From a checkpoint of a small transformer trained on Wikipedia: 12 layers, a variant of SOAP for these matrices.
Each number is 128 + 24 x the weight over its row's rms, rounded and kept within 0 to 255. Layers, rows and columns count from 0. Numbers have three digits each. The size before them is the row's rms in percent of the matrix's.

# v: layer 3 attention value, 96x96, rms 0.349, rows 57-93, columns 0-95
# o: layer 3 attention output (transposed), 96x96, rms 0.307, rows 57-93, columns 0-95
# q: layer 3 attention query, 96x96, rms 0.279, rows 64-95, columns 0-95
# k: layer 3 attention key, 96x96, rms 0.316, rows 64-95, columns 0-95
v57 091:138156173088121165148126133082103150115089108155147129157118141141118127152102112170133110090089167123121038174153126148147162129116123110107161123162143100134110102135124124098112110151139132118128129153123176137141100088122090129136104126143094135121123131125123098161113110112136115146
o57 090:144126105151154120107157136144149112144115116138134074141140131078160131108169125128088121151124112093192197118153112124163120125131114142107150111119182131117124144095103113159141138109130141106105096065117117084133157140085144149138125128124095109127119165113137125094160123129128151141
v58 096:136164141140131105148144161094081119135092149131119077151098118153102125084155174141109145082154088126108148080109109130165145141139142094132144132138138119092146145095107099158138124130125109146125146124115127119141113111145115154079130075121095122097153112116167142174106158151117120130
o58 101:125135102136144119122145130151133163126129119124127109126163152090162036115106133102137109175127169104132094160150146145121124123082141119119160117109168147073091120139118150164116103126141119123130165116139145127101166129100155093098114147125128152150114138129125179109140124130079107136
v59 090:128155135142108104187131123172106115114161146084113123097106147094138117167124150119146118128129144106140150125139119095092132151098127100134079099129112120119103138111138114118127152118145154112110111121125146105144137168145153096139155140129136161161190121102087131096176131166088160077
o59 103:130102147100097126103121136131146112172157124169104132113104088138134141129181135135154161140108146127103082119121126160142182138174078087158128173129126132128140103089138138135157127125124085137160136169126094137133126105103093124153153110148150123104115120114124150106104135073150098149
v60 080:150186123166149148114106111157167148132148108175140136167119125143132113121125112158116115106136166124129086121109094112119108155095121091119131152122134095088127160122104125103133154172119128146179116114129172126100160094133136104131099141136133149142161081154105077124140118150108088109
o60 087:126073131121137130142149135131129089128119104077181136085149109113103112139146122118173105141126120120098166143130144129116142114108113110158151161182108135149126162149098135111114128132138148124108106127147108130165088101116125143137111116096111100133147123132205155123163098109168167093
v61 097:110136127102084105132109122148098129105157124089137167094134150119121158193126087166112142139109160061155140148137128122125116139129075093165118148159093121134127116109109158126101181152124142173156107115129115157134131109127162124114132149121153152144100153154128151138130127134163154114
o61 092:143145113102074142116143111139143094146117128129148130150168135136130150118128123118125131101150133141115093137153141139159120147131135118157134164072122117135122140163097110119151127153102128125127095213109118123115126121109117085141113180144141110100137104093102152097060134111145191130
v62 083:159114158102124130153153151125152130100128131122160111129179122149110091085104138119136126120117128113109150123103144154153067113146121084104132103103130154161107158130106147127138118099123101132100150136096160124128149174116107145122149127125112137117091080123148125163083140050114147164
o62 095:080130138161130141122122139093099136148116106129088160146135103095098164159159108138104139120131150149143158122138112129142128146111128137174183113081165107116124153149153131097109102127129124152085108108116102167124081135165145076139077163128113108162154143106120122143141113154119104125
v63 089:081128140147120129087170148080116102136113135157142093103163164108119105086148144159103129165126125135126122087178150104126117111140128089073165145141156156112118115138121077124127094095094120135175141131118167131096117136086098120112119134133112115104150091121145134143121121118131146150
o63 101:162102161104157124133088140119094159085158130089147131133115113174141118170075100135111126123151166102124185131113120165131122142078162135123135131110141152115131100105134129150113138157109120105086115104118093127136145177144164124131154116154100115117129168114135153113097145165112105116
q64 021:151155147147123128148137150155140143118142162165159150167148156149171138143157163157154166160121128140134164146166137130143133165168144139142147136137145128146162181155161136132147153155139158157149152163142145130158152153160140130147152155164149161127165117147140148136151140126172177133
k64 020:157125148119116168144168149153173173186142156126105124127093103167125157106125129114160130102120158146152128149128178156192131125148131124133122167133105112132151121120151141116140142119152157153129113188148145157131155133136149118176147142138135100144143151150120130164111168155146160146
q65 027:138101133105088154083119115104074105132129083111104090121091101157104108122090129124135109139111100108100090091096107122164083136100105117128117115106081084099145113109140097084103114119124150097103132105128107099134138117106103082118130119103111108115136115128114161104126096100129120110
k65 021:094158144145125114157145089157163105148151163138171158165131131128135146163166146148167157145137159179136153096137149130111144137166135157118127100111136173110155160126134143173162149144162139135145158169121136138174140135152134136131127154085124158138143161136122142115159127158164127147
q66 019:091129101130109101142125126141159146107103164139175157121131133093146136097126100110141110084087109103154142131143112116077172096122125132117112141140136108128098144097088104144125141099139105116134071137086120106119128091109128130103108094109151108099115109085143098113094110074098108148
k66 022:160126129135116134111137154120173195129151179137121109143093121134134167111123118082174150088130129152153115147136156129157171094114132103113127153106121128129145139145125110121148116100132120153095110177094160122120146124139143146161105136125166106139136185140110132168130158171117166152
q67 024:144116108112062105101119113114116127126130117106110114128135119120113141126131129112152100113117114101097104092095098089073121084115099130143099100097086098097147125156127093106131127106125127104126128113107126096161128101134097076115109099101112092119161069118122152069118112135130148118
k67 043:135160129150117146132143161162170176134154177159143128178144150142156158143146138134168160125150120160157147145159172124131191105130141118131137136133140146139164164132138125145155155136144135153121148166120141118159147112150166152139124149128175138137148167143127142159156155161139164149
q68 033:126129102126129095073116119089119138115120126114115099101135121107083143113126117089115113127129090125137102114117106093074126083122102135124102121107094147097101130108104079110125105108119102100107110080092120098113106139140077126073110086120137094127113125096101153106101097129098122125
k68 031:133103092128141123117105157117091114089104087118118108096161153109140104108107100125085117136151090076121107150123110109089132110097124086144131135147149094150079114136109114103101122124075100114112121073129114099109087116108128146107110095158132113115111082122136102129109110105102114108
q69 029:104114127141187149158138115129141127143141121150153115139132145156139137127134096140138154162149159150131145169151160158156150163098149124129162157151156166140094102130131158144137119142137128149136139173132146158107137146136172174143118166157153178146109151131150113181175144159115096136
k69 030:131150126158149140151143161135163164100136154150176158167166162124152144144133154169157152152150123158162137156160171128101183097147151127142127125137164139145129155165132143135156164138135136144156163132127153124159121126149167138140135153138164128142134148140144140158135129162153178158
q70 056:155150132150066129145156161151143157149122145128114170172162120114132137139169186151152122127120108146127127126126121115114137127177120136157122126140116118137168145151165116112129163127129134138151166139156130120187153108129120100114161120148114109149185105142137144103091132131166185151
k70 031:094120109181194088139099138114120126076092099137162129110181157097117090140114114142103136147138124121136107128158151129064123104111137103133136123131167142139109119161107124118132128124099114121142133072119126085127077116143154157103098125120140104145107127123168115151130105150128123117
q71 030:141129132150145144135130129110120127099132090076127133130125139163075124159122148121114111126159159128134154099108125121060136150127127189125160107119137137097107074151110155142119141115141114109152150109139124144133127167168144146135125116098138106161136138186142152129140108210132110103
k71 032:127103117123120135108104181105068134097088082121136091106146118127127071139067153151116121135122082087100119135136141130116117096110131104127122134131163106100150104136127125089103126135096129120121126068134129089125109102117124127104128119164114101091127105136134140154090104115091160108
q72 051:126147123133074107101126160144125151153113160153105118115137114083131108100125156124144130113091063110117096143136121120135129097136108094144093136115094109131159146107178087103125127130117115130098109122123130106143111095122097120097140110159121099135139114093097139120067148091121189156
k72 039:117150120169174112149143121149176117089124156138136166128152175106151145130189116133098132140176144140148153119153140104069140104125154123139157129141158130168078156164108129151136161118112100131154150134118120121149110137163164152115094130105150108145117129122149103106150119161152141126
q73 043:131148160138059112137150160133136172151117122126116148155161092106116108121127186147168119120105104128137106126117114119111140134163102134155119121131091117113174114131187112104116157111136137146124144129132131126171140107131107097112145110159118090163164126110132177117089134126150169174
k73 030:127155140145134133140125191131147148125101121151134131133132127146140078144116169155149157122147077124107131133156188116136125088123158092141159148127155131132186150125140105113126160130110132143124151105153147073147135076135139126102120154145150096113142137120150141172097132142133194123
q74 046:134087131136125154154124118113107101096135079080140134146110129156105116173109126130098110144144186126129156091103113136105113170137132167108165091135152120104117097150083155131118141109126146116155169118120108134131140163138146111164132136088117150121135141166151133121162095172129103081
k74 032:141107124085088131106118111090092100136108093105109080106086086141107142128056093097139109141115119105112112103100119166152114146109105127114099130123107128080160102090118143108113090133119150121095103103123127125106120113105094112155124113140111127087128125118113171139123124101097105119
q75 056:120101096119188132124104089110121084097135130128143121112132154143131166133128075114091119137152154147142160132147122130108142145106140141093122132131168133119075137107068139157140091149121138107134118131102125141086110147119121161142114135104148164091094115128123103145184112125117069107
k75 042:113108111119131121129125055113124116122169139109133135136149136112122177123134097111106105143118180147158152124117078132096142176153108178112103102132113140098068121137118147167153113127150122109156123153093120170123111176138139128143134116120107160159115130133109124087175110129133102137
q76 062:153114143127169170135120124118117141107155128116169125108081164163162120149097137116118143156172130142137134124151137138191092124127164154143174119130168162126137145172129144146128134139167133136127157103135151108098160132148178110126108165112145136117119161149148137147178157151098105134
k76 039:178148134122093176122144162180124133172123129135167172125125134143144136152131142127146105153120154116125132142156141168171124150139104157130125146140118140153186132100160146126110124175163182147142136126171116137149167143142146116150173140163132150123157108157139138118131160092120110119
q77 051:144137147111138157138148155136118140086126134093121124113078161141165109163097156152127164151167098124127143118107147127159099101116161118163157113125138117120121148219156140135104154120150114121156138097149133133126155147174153113128128145105127137123157178142131124145128137166108150079
k77 034:135118144130176139128112185128084140106110110138170132078118161160149096138091160137115151153142108106123133158140164132194078136138171128166146156125163142135153133117122138122111121152131138130130118064158150095119159152129135127105147158149140131105150119134147136140120142110109155089
q78 075:112093121093152145121138103097118104056108099091114103123091157125142137128102086118102123134136117133122157117105115101122108092063146111124123086119147136117065136141060128122114106131123113111143093102120110128111138121095135126121099147108123141088111127113117102106144094117109096094
k78 044:117081111101123123137141138086079089103130096117090127137131142122126120108129116130063161147141128124112138142091086101102113106115146108135095096146126100136038136127125135126102117106098106080133124101148112147146096150095134120117144102132093133134140106140130103085111097124147108121
q79 070:118160142102115122098117144145127131141104136155086113099119106096125095101121141129162145106117077116110086118124139107146111071121112073139089130100098114125128129109171092120118117140140112140096089129130134109121111066096114109079102134140104094129129112093100124120087139084109143148
k79 066:129126134110154118133128133088141118108098102145111117133108101132118091116131162106108137113188097127085107123105149100116115087125166089139156126128141112149127128129107092107099116102079101129104138086161151120096110105079083123095118116136117102054123116102140121132081119133110115115
q80 071:117108151137113110159152118169145152183141086171131145175147083163114146139152146129158112151095180139153111133120122143121132175168114136142135148116131145135137092085104144146130138148143137118173141183128121156139135143104112127131179119156142133143122138142118138139099117115161103181
k80 070:126108125173153145124123100117179154172147139137135140175131108143084138129129153069159103120089198152148110134142127146153129154173104157124149124131118144111175107133137129108143126119135160145161155128111126151129155130120141095161122150124127137142118192156121147131128156131148102169
q81 082:141136134122149155130139140139099117060132115128146133118100185159176140146144128132111175153149116147157148112121136133127112127104139141119151104145190143150113156180078161185136130162125130134153132095126137125121115134171140105155113138106114158143104169156132107143162127150122109093
k81 053:125080110087123114123123118124141143062119134117092146111129103117139131124136155147107107141152121111151125150123152110095115123138122075100158140124153097141113133147086087148130123111114139117170123125121082166108147155119111137097159089146102139087121119106101126172131092057128148094
q82 112:155110128144131165161124145126114117099154120109178136139093153177155130139116129133105124121145150161164138116118127156148104126133150163133180098133152142126148127187086150135115135117154139113157155105144125117113167160180170111174133133098150125120122171176157118144134142159123097111
k82 102:125111114127113150100110158166098157125153145115159139092128176125133140155100079110115094135072145104154173138126088155164121160133103161126100126121142099077113113116129166134140128145140175097151106118084114121133164173162137103138128123111130135144132126158111144132163122094117122105
q83 073:112121123088146154113142108092124101091096113109077100120103128139151127119114121134113142142150101124097148108098136100110107104074153086128108072109129111094075147117088117139087118145138113121132097117130114116105101089092127138104121141124109155102125130119110076097119096150110117081
k83 073:108112130121131148094131148123098122086146116120129101125094151137152094132100107124103125081086111093087134120064118114147083103100141125122135101098145101079088114156088144115121148106109126104142125104114108101117135105142139096134089155091120127139109120149135072123131106136087103092
q84 109:118111159143128180139116127135119150140130103174153157102084121170161124143162175118144136148138126166155119125140143099122093117137140115118145138134157141133157136151102111183108138162106110147142143102127121091092140106169082080136120143105142157157102181135116109139131148164090125117
k84 145:119149133111154152067130103149180120111155153164119145149135122147149117118125138125130095078114160103120119123093158114163150133160126135110151176127149104139127107154092129148145177115097121132189142140115111142095125106142102098149122154145131134114084133133102068154127134100100111109
q85 131:129116135138161133112145105103110183137119127076159158126128138114093176130151148134119114148115121153120168158139115111141151154090139146112139139165137160181149163136147151104127110091072139150103140113145141165153161117140116140109126115115099150147125115113156178099176137147107169130
k85 132:120089119104114108172119101126114161091130135105097177100118118114125123121174176175124101139159125127138134146139146092128084148150125092142148114107126147133164148116104090166119134125133124137140138126123086121143175143148158143080184136119113146136128125113124138148156091113138187101
q86 146:096117122113163149143106156143142148129115169123131110091107104119113135156091164152109156128174120163128148098144141123156177146109167161144141108128120131109161166141131103072075172139102121135132094191134114152142149133149124126080149134149138122148136100115133089107150125141118123116
k86 174:083141172124117097130129152151105137124161115170158097156081132107106105142165108143079129106142162118123150126109132143141127127105167130148138126104126136115125140095130116144121157150096119107077126141103168139168102131142131126078170151100132158161158145127180099126121093161116097138
q87 134:124099174124147139139128141149089144109109134148096138075106109126139124126137122099117153151113099089079087110169129106140145105143107166154158124113185121134125079126147154130136154136140077086146169161169111127137104134130138134126121142106147130072120094131117161129147127138094132103
k87 161:117117124127180122114144132133125114144114109149152142134107145135110155123157101147124145142163135121122076155113157136173156148157118101157096165127119152120158118139117199111113122181095095128110143091159139077130117111151148121088152187116138125109102142138137126123107106147166156098
q88 144:088166079092144116096158158129099107125150164148131111132092090120163094093129159115150124131140121158137133075115101149128123094138121122138124123151144119123170117110145134135092111126156160152109157120093176134100131135109139157126178119087149135159108120155157132115144118067140123132
k88 187:098125176097118102090133147135127145180104155133173119103136143110102104132116125147149090087126098124131153100169101148105092104097089106119152083138115106128131126129137096133150155131150135153155135166120180111081117142108141141131138140103152152091118144150139091122104159108146090118
q89 139:142123098150164117147154142148090142149104127098119140155129136152125144112127156188141138129135134145120074168184096117163145156085164111122097124090133100136143131150105147176117130094129145146124145184111121131079119127107124085123137130150109128144165113140119154099117101125082122134
k89 179:119111133141149100135129116160149162168149133100097156102097114130157133122133123109131114138150114135174097185125160143112125120109195118101138116091096136144112135153162096105109099127161147088114129118135170138129140119123156110160175188104131148142132105120098112107091106098145148109
q90 158:118108110116119159157156106140135145146144118137111104122106106098117132100071140152077123123134128121095140121156171130127157124154121138052109086096141141106140086098165114112157102164076150103144138173141089089105131134135091129121102133152125138154135107134138142103119139169133123134
k90 183:120117112115076206097139107148103126193154064130152122160128115113105108110114103128085117112155137114107106137117141130125176137129102135115103154125133130141131096180120128118154128149142098129118141139132097133148157139151159166090141132128088150158122119118130104135116115138075111114
q91 137:114168113103132130132136087174134104108142131124138126132068167167106073124084131118106155123134131105142137152139153109104115117133092089118125136141121142147136153185142128113121100142128143099127156129131129147113158113101109167158176074114157123135132181155140116098114126142113177143
k91 175:129136120111181177175123124136111111165141131122140157114111130144141099108096114144135110136095120110101121129130137140105095103121146103146114124090151120137122194142111137129189145109097130122156149159100141140173135179112127196138097136085150168141128131122137093120119143120119153155
q92 165:153140138117126137082133126127137113129140135186116119129153123116145121151118182151098112162119169146148147160147157137125130166134124131167137132059137155161116158139088142130108127117125110141111101147113155129126180078159130147095133114135109144118126184115127146076133136157185117127
k92 200:125173158152167128093124152172138166073172110159139147141146129124160094118133149114122147173105166125110141116106123145110095110099124126100133113094089143140149127126097094106162128128130137142110112108144120153125136153122099106070097137126169135104191125093114130114140124144150105129
q93 136:185128106121120088125112164174152137160114150142148115145092109122126139140115105110142118101147150120120150165133127119121112122124132125125087111151171155109110060145121102121161140129080136138129127106169143105115090138079121148109102134089100120161110118139179163093148120107155128096
k93 183:133060114110108137148172174139134156142133140156136117141168132146145107142159093111093095110155149114119145130144155152105125109103115088087126142143143149135111164179152156142143126098125145150091173154130119136118111148093162141141110157109098072125106125134116158095151132119145099123
q94 139:126110144149124145151154118167159142133167125089149111141120102158114129151122111127156140129135123141109122160133140165134134127157149131163092094131117143120144126115135118101138102116167098134114101115110144141130097119158062128092102131173121112113096107193144107119180191085160113132
k94 192:112136121129124175147121138122122138097131173138115129146140138130083139177177132138141127124098150101119121148131163175138167098110139129091113126163185179113137093139137135134122122135141133141127095133087119119134140098126118145087150148124081128095169137176171129145105184111140111129
q95 157:125124120155104123166117138083112165126144126155079101158097115109101143125098135135118134144141163119131119100138155072133111173122120117069135142150107093141116134141122147127122148115126120133162085130165211130110117128182110122119127135117122138093105119183119155121145120096100134128
k95 199:130159121123122117144153098115141152135117157134145095082120090172117128146130115102110099088131211159108127115127129120153140111115122095087119134132120155129097140151140106154129090100147112136146127128134158057124118172164131136095167130166121150114138115136109135150151077131116156117
v64 126:138129100149163094125141147177152163106143142118117135084092088120108166149127106129139151132156132122091128106098140125107098137158110159122126123129143161144101096102097176151161138147067129129160135143115112098136141109159123093139121166102152141162125149135102128105132154110092180153
o64 115:129175125125100111157137118136124151152080134109144108155200063114146129143131111157097097160098107126135169120133152158138105122120148122102137122126143170091122119121109122144152162165147120113073137080111144158141136139097133110105100130135154124086105101135144112129165110153118145114
v65 118:155121138174162107145143154105078107148086115143119117134100124122125095144100161161145122136169144105127170104115135113138153126101146179149118127110119169130113094122160105096150174118109112093102142105111089145115137139122179168082148115144111136089125103139131133159106114088130124122
o65 119:126130100148098104106146109152126099115102140144118125149154163146145149155145115145092094127130173141111126128139101135120105161161131109151135177160147114144170112126150160093111087140144130127113136117117119090156070119100121174157136132131131149125113115102094104129077127072125189142
v66 127:167142102136142092132137127159125129092151089118098140109113142130124098127093135116147159134121159153177192151107132134143120142145080117138069137149119115115138127095152160140117149180136093132129116109059120136126151140153142121126151136153146086158104135091112126089157148129128136103
o66 129:138105127137150134098178130111139156119109103110150067134142139121114121103129131113118125093129167138118114138143118120173160107148157142126160102145146167130100113132086127108111095137102137130127138074100094100188182151129162140123138120091146169100151120174118101088144111120130120129
v67 118:102123138077133125156135115163126135138113148132122090150136156131168163160123105147152150156110152132130121154155120050110127160159114141096130152144163098136158129162116140088166154142115089150092087132155086129141117183105141108117158112118144109128146122150104136145089136138111120116
o67 114:094133127118119122102186106149119103158088088175086117124145127100116118101111160109170126110102146087133133151125155130147088097141125145114136109173114103136150147149082115141109121105140123107108097139126167123141127153152139101140117125144093113137146160124150137112169128092186160160
v68 132:134118135100140136129120160070127152127124147119136123146125142100111132134106148105108143190172135154120101091134170151119128119158176085121106159166139128164131130143082104113120144153136099176109131186141138105134129130152118110184161095132125129111152100086127120103089143132112131125
o68 126:145077136119103129117142149140163141130141152141129160125141128160120153112130112107130132071089098133137095125088158118117132166126106150149107143129134137122116141110076089117151172113122128131166098144135123121118094135109123110147147129161194137132108112144122144092061120121151190159
v69 118:079148158084138111141159133128103134123145119107113096097165150151171099129109125110125134119150109160108136156156141102135162166190152121129153167118115123141168146159148085098133113126128080117141131108142147128134100155115114147155107130160108143091088149090164114122133159127134091147
o69 110:133106095079098118145114184135186128146160149138114116152140147125078130121145111163136142128106149168109124124105143165144149102134115083145141112108100103166128111148144130097108141108124151112120135158169121130124147115103134086125110077116100134142158088137083099143171119135160143148
v70 124:137154105112118122110139150094107120148131138164096130102151148160113102162113155162101120127124127150163126133164091110092110121078164127144117133110107117122154121156181111114102072157124131150146096121145138150135135133112122151125078131133046134126107156119193140115124121137125143121
o70 112:125106132164122162126145170127164114116116102156074155123147108148121155103103078153164175081136112113132141173148116153120106129126126114145160145113133131147077113139162148102071134092144099145099124127115132122124138155140097154079112133132166162121122143104108095139111095131138146124
v71 123:171108096153191146103130120131154129140124098125123102146088087112111094141162135149144120122168107125122137142108106094117137140109102189131128090151121099112134109100154102123125147101144132181158167129163133152126144187150152134111141091127128111106141100109122134164110147089120144146
o71 113:166159138143138153157160105152107134106091188139147162142146129170136121152147113115086137108173101087093129160128148112133133147127099094114123128124130108139128118128142151145097136117105129070125088117094118090148151120123150084152146088154157138149119109148092114119119117107170091134
v72 122:114107153090132124097139160131149155140091103110106118066126142078112158117106128146110177146109120138138096157109098120138148139087101148104128131109120143118127154181097168118121150087117142161112100157095104130117133143143101153145158114144142148127109104088087123125143138134154181149
o72 126:131094125167144141143154148124141134151084103094137098104129085164137079141132145117114076138113174128109147137132138104153121151121146122142141124134084097095116104090115103143096110125152162115168075144133113161129136115101127156148103176128146151137132136107127123143165186123151095129
v73 121:100121121157177170137137106149149137145089109121168115145106125146106104124122152093122144159134106142130182114082109169104124163120138166172109139161126089153143082124146099148120107098148128135118142149149103113163102137178140144094153139150149129100109093129116152132107147082115127131
o73 110:133090124144077147152143069129127122132135124159160114149138097113160155168158103099164136098143141128116146160148139144145133156099100102158083164095147105142164172109091094113115091134058130143133126126111144120087133110122154151138156108120130133129153104145114112109136122116146123155
v74 127:150119164161098135117114097123142170128147117099131094108160157130127145121131118121137180145185123167102157144099194159134099081156096122137153135119126142133132107140127135107118121119134137136118162163140113151177110121140118093132139124078186137152108102116124114136102145080112114142
o74 118:099116105115102122089109137100111109163145180166155074093094120163127118136124121135137153154144140065118122098154106125126134107127171092155114144119104154144131120118115155146165158136136137099152105112122125134100146123111100093130113128154118125130107117163108138126165159162148199134
v75 126:115104151130096125138130173138117115130109091170114138119077108110143141116128131147108150115144067135109101115152135128146168131145155148091168121179141158122140113171114075170124102125095132128124113128171120130077083179100108131129132128145145137127166125111145158114147121133114146163
o75 128:115148139143145147183143104117151130154117161123118156123144092124082143113152107137124108102121116154154093148136112105115130137180047103187089145110111085175094158151146143098128138118114124146129135115098134157119153099119103090164118142130161130107152099132139123114143137129109134137
v76 119:128138109131111113135144099143084128126140147083093113098113151127143157103135138129106114153114129194108194107111152136157113094156134099163105113116128121098135124149136148145119141113164108154089145147119108122141154104116115130164202155145166109138130161128139131133094089093113111147
o76 114:144098121104147134103115114123120133170108126160137133131076157090165153162139135121144118147133159105086144142122147124132125129144110100137149147148138137098134100150105121104080158132146153081080099125106108067109137117157122140158090140118166139142122074125148125130158178158102156118
v77 114:133086127130141138112111143136191126151069103158124146120124068139129134113161158121128110123152101122108097146065105160146155154092084180104133142142078114140124162132149128149129126141066132107128168133114122138154118132123099115132120144132132125099141132153151085120153108114117141126
o77 113:131191157131134089093107121139102141142142137107148083144152110135130114127097128147182150139150121139154112105131116133137105149117116079128188125109161113145114137092140127138151142119104132161118095117121108149151106097112110165144144117097152120095129093114117155114133161086169084175
v78 120:130109181133107073090108135132174106087137143096121120150104120130089087107114147145111136160189159121142132124133112121166131082153153108113126087136146148112113143152109175091146114146112114132107118108145092151077121127136111139158118129163124147145126113119161143140122131115139171165
o78 112:150102113136155100177131130169122117133149116134146080143122110110140183079120103139095115144121126122152116130137127128158152135084123132109074152181155090136170128134152117128131127136146138087126167139117089098112155119123076145127140091128133147071098143121111122138152152137168126117
v79 124:100130162162131114138114086145126169155129187109120114150112163118158136166106136153158086093115139114131089129122121156145111124101146139109076113096123144102126111087130144145135151135105162106123118140090074126136103182148166090127105126078157112110110133113113123145135114148122144113
o79 123:109138096142134130107131114088106164084112123127121100150095119143102152147100131119077120152128129154162181105170140122120094080099172155131163087122132130139127124157124139108153126159112129111145150098095130152102113135117182138086100121137118166142125133127128149143127200141128108129
v80 110:161158191126129129145096082127102142155069100137099114149136135127087111139140107144112143120148166175104157132165144139136113120108140113112112173137151109121108165141133122165159178118170096142154144121163120172099135097123101162109111155135124112106140153133125116095151114118117124133
o80 118:112121139092142082094122118103129136154095121149066113099164160121176105106122121149124160093137113111121100125142151146124165144130143147117072108106108139166169128123127153150147109121108110144135126113147097140142134096133120126144135120101169125171165093130112097186138172127128141160
v81 124:136083121190132138139134150131130127146169082134161135141112140128147133122142121111110137131154105096114125120119124141085120118123079156149116147135115126122114117102115091126099159108125113175104111112153117115194158128138104084145175150143175129140106099171115097125133158066121141121
o81 111:159181152161111148138146143117140116106080125169154132164111129081102125113130114114175094101156125092137142140087155125116112125132143159125125096090122147117127127123132156133138116166126097126148102117081126114157106149119118171154164154124129117107118080138064145097158150130114152118
v82 119:140145088092166137151152111099096100156161149137080140130152146124127094130132144128184109155153129163140150129113166106164119152073132136134153118145115120121145180115169118075123122101106136133139139111121102153113112118176120173076123128152124115131116145128140126119086113100116117101
o82 118:100118141120150157048104154116124111063124122133169138127160127127093139144150141149079145122160098149141105110134142134111132123090101115135119137100126119177135094095119132145110129131152131109123102123109164125144131170112096157177109138109130157158118135107156143164149080132142127158
v83 104:125153127145100120148131159087137137127147090101181132146161100112112179100133130117160144116147129142112121122137087141113123135118099150065100092107185100117125116118135150116106150148125139151095126102073140124092125128149075142146122151125120138141082143128135189142150135126134146099
o83 110:132121153100154127125122105130146135111093139135157158127101138159140099143083152098117105152110115177141170136156137103104122158135149140138100089127124123120128100117119125142086147119148161087150150136123124128127128164144101183113105139088123096071167135187083110122099134166126102129
v84 123:107125083137136148137116137142122174093118142104112141137092130051116162116131129109112123110108135127121124154110127159118124133164123102132117144153083141089139129082082112136147167122151149145130172120152126098100140117165122101159072142105109124153140087173124120084136144094141133141
o84 121:141135136074183150162105099123100125168151126117127085120146108127120133122149144129098140155108117127114154129128135117109108159112128116112161100108124145166099031116125124149101123143132118171100148131095135167094090162130147105133137115175178161131143148117119134138122117136137136122
v85 114:108158094118142091150127093141076141157137130111131139145091120152153136124151117114135054134114085148143157133151139149123132117120082095102156197130135078125112124138133116133155126109140141126117122100122125099154128161128148132093121170106118168084131108162146146089108105155111121128
o85 121:107114117153154117145130145089149144128121085182163131125116157094165130164133097108139087152125135107132118137121140132159139132123104105146171065121125130186134129127133158114130146122165150141110106102117101161122083163142107122107145093124083168111131135111155085136159094112100133128
v86 125:148082129150108153114140140102159105170113102138162095105107151136102129128139153153110170141148129131103135091144119078121152146078158134114149110116149133192161137148136126144117124093098134147126127131122174136135126106125079110144107112170080146084116126099111143131109144144144098168
o86 117:116133124116093182122092128128145091116107182147115146140146134135123135115137144087160110102118125144117125132145116116134183165107098132120141121111074111092130118155126122136154143106120112146094133138145127158130153146116077125149183130096164159160079115130128124085091151129170169126
v87 118:096085124150164129133127132109157149126089143151106134140077103118122100095111153149112157134142126122111107113109149101148141147120112103102127099135201133154138160158096134137155159128138138076183117132155149169149152150148124108132123140130175116153141154156157135091172128141148136149
o87 110:173146111107140124148126095123137122111127120123159100143180149082157164105099145126082173091150108135130119132130121098136142090152132112116115094159154144102110161141115117161142113132113128142093102133116166153146133108089107112115153187128108107127137106134106118117091152184172147129
v88 114:148134144132152133151130115129113132131131130113128112163095092142145126112159099111115160088143162178128141172133126162086144108168112106131152135128158146146120094184118120112121161154141141145092126086160131108117092131120124136133111073172157138081144108117152141152067149093131135139
o88 112:142137145165103122129171088121101129149171130147142130125114122124118149111141137110136103105135130110139118117121133128125134127126119086119144133132094128126185127116159151082138160095127120130169156182097081103144148132087106060168134097090125107124168144093165120135102141149117170117
v89 122:127077153153111147127101127149092154135111197138121127122083120084125143124125077114146119118073126095148129141134147139092138131146133167122108117101117116112143094137135152164167136091133172146137128151117115091143143107135112103139091146119152135129129128135085084133143097148187110125
o89 118:086125141155114139128113127135131081126140128087131105089159160108084102110104145099143124148150190139115174129108143131148093158079152124138153137122165161099110144132122137133102111155110127106115111114132109149114146156143144101150095173115132128131125136132148156193110147141081130088
v90 127:130097139072143115162139124090150152136137138121167135136127145076135131112100115104130141082113148182123151099107156161130060125164143109130153149104139098148095161127110101121128121144148095123111142134163096099168109096145135095152136132135151124129160130134136131126093174145163146109
o90 118:101155144104138138097118119127147111127140089137159130070123121149120163112150107125126176161132106129134109129138178105128170164128115120119120131163115096097110118094110131147132135135100141114113179166115137131152113151103164151101114142175080110111165069134128144085130130099132158102
v91 134:103117112110120127074121140137153131108197141112105136098136133113128109126119104116113099123092142130157165099131127136141089167119100097157087132136125154168130149151137186113086143157151116132122106142107099138123118097150115092109127135088113149166119155096084114150119106131186138132
o91 115:095118135158174138129142128119148146106106126106138134154081163108108122116079117158099140152083126100148162114108130123116110160109160120110182152133129122097134110169128112148128087128166125164142124070126145115114158164098131122107119121117118095153102116171151132157105119188123121136
v92 116:126152096107118095136131117120143128088100102107124124079103138097129124128131129125131130126102124137139097133084141143133193123162118086120147129043128129099138138145111136123123140125180161132114133150148100117127117137146096095139126151153157140166135165123156133085163183102138157106
o92 116:128145169094111127138128101108151113117139109099151155108075117091169117167112117130105144142173124157107129075113138154161124134066121104128136113158143120127095055129132135123136156109119111144125134110095142166123169118108162145111097147125113131124136137148111137127153146156149174166
v93 122:136100131176145139143137168134161149096140122128118144092122132139104166121124123096124133109086152036137122123084110103107155133135128116111120145100073120073140129146099166157104160158119140106149116121147121111117086144158130133121112165074126143146132118120115142147129160113128143142
o93 118:106165120153157147146138101151159154134114154141095084120131132141095101129098121141170070116137105119104166103134112135127135108132162147128137094154166148098133091085135116140121114144124162166077157093132144106117159093112156154137091122148124117157116139125100132098158089169125130115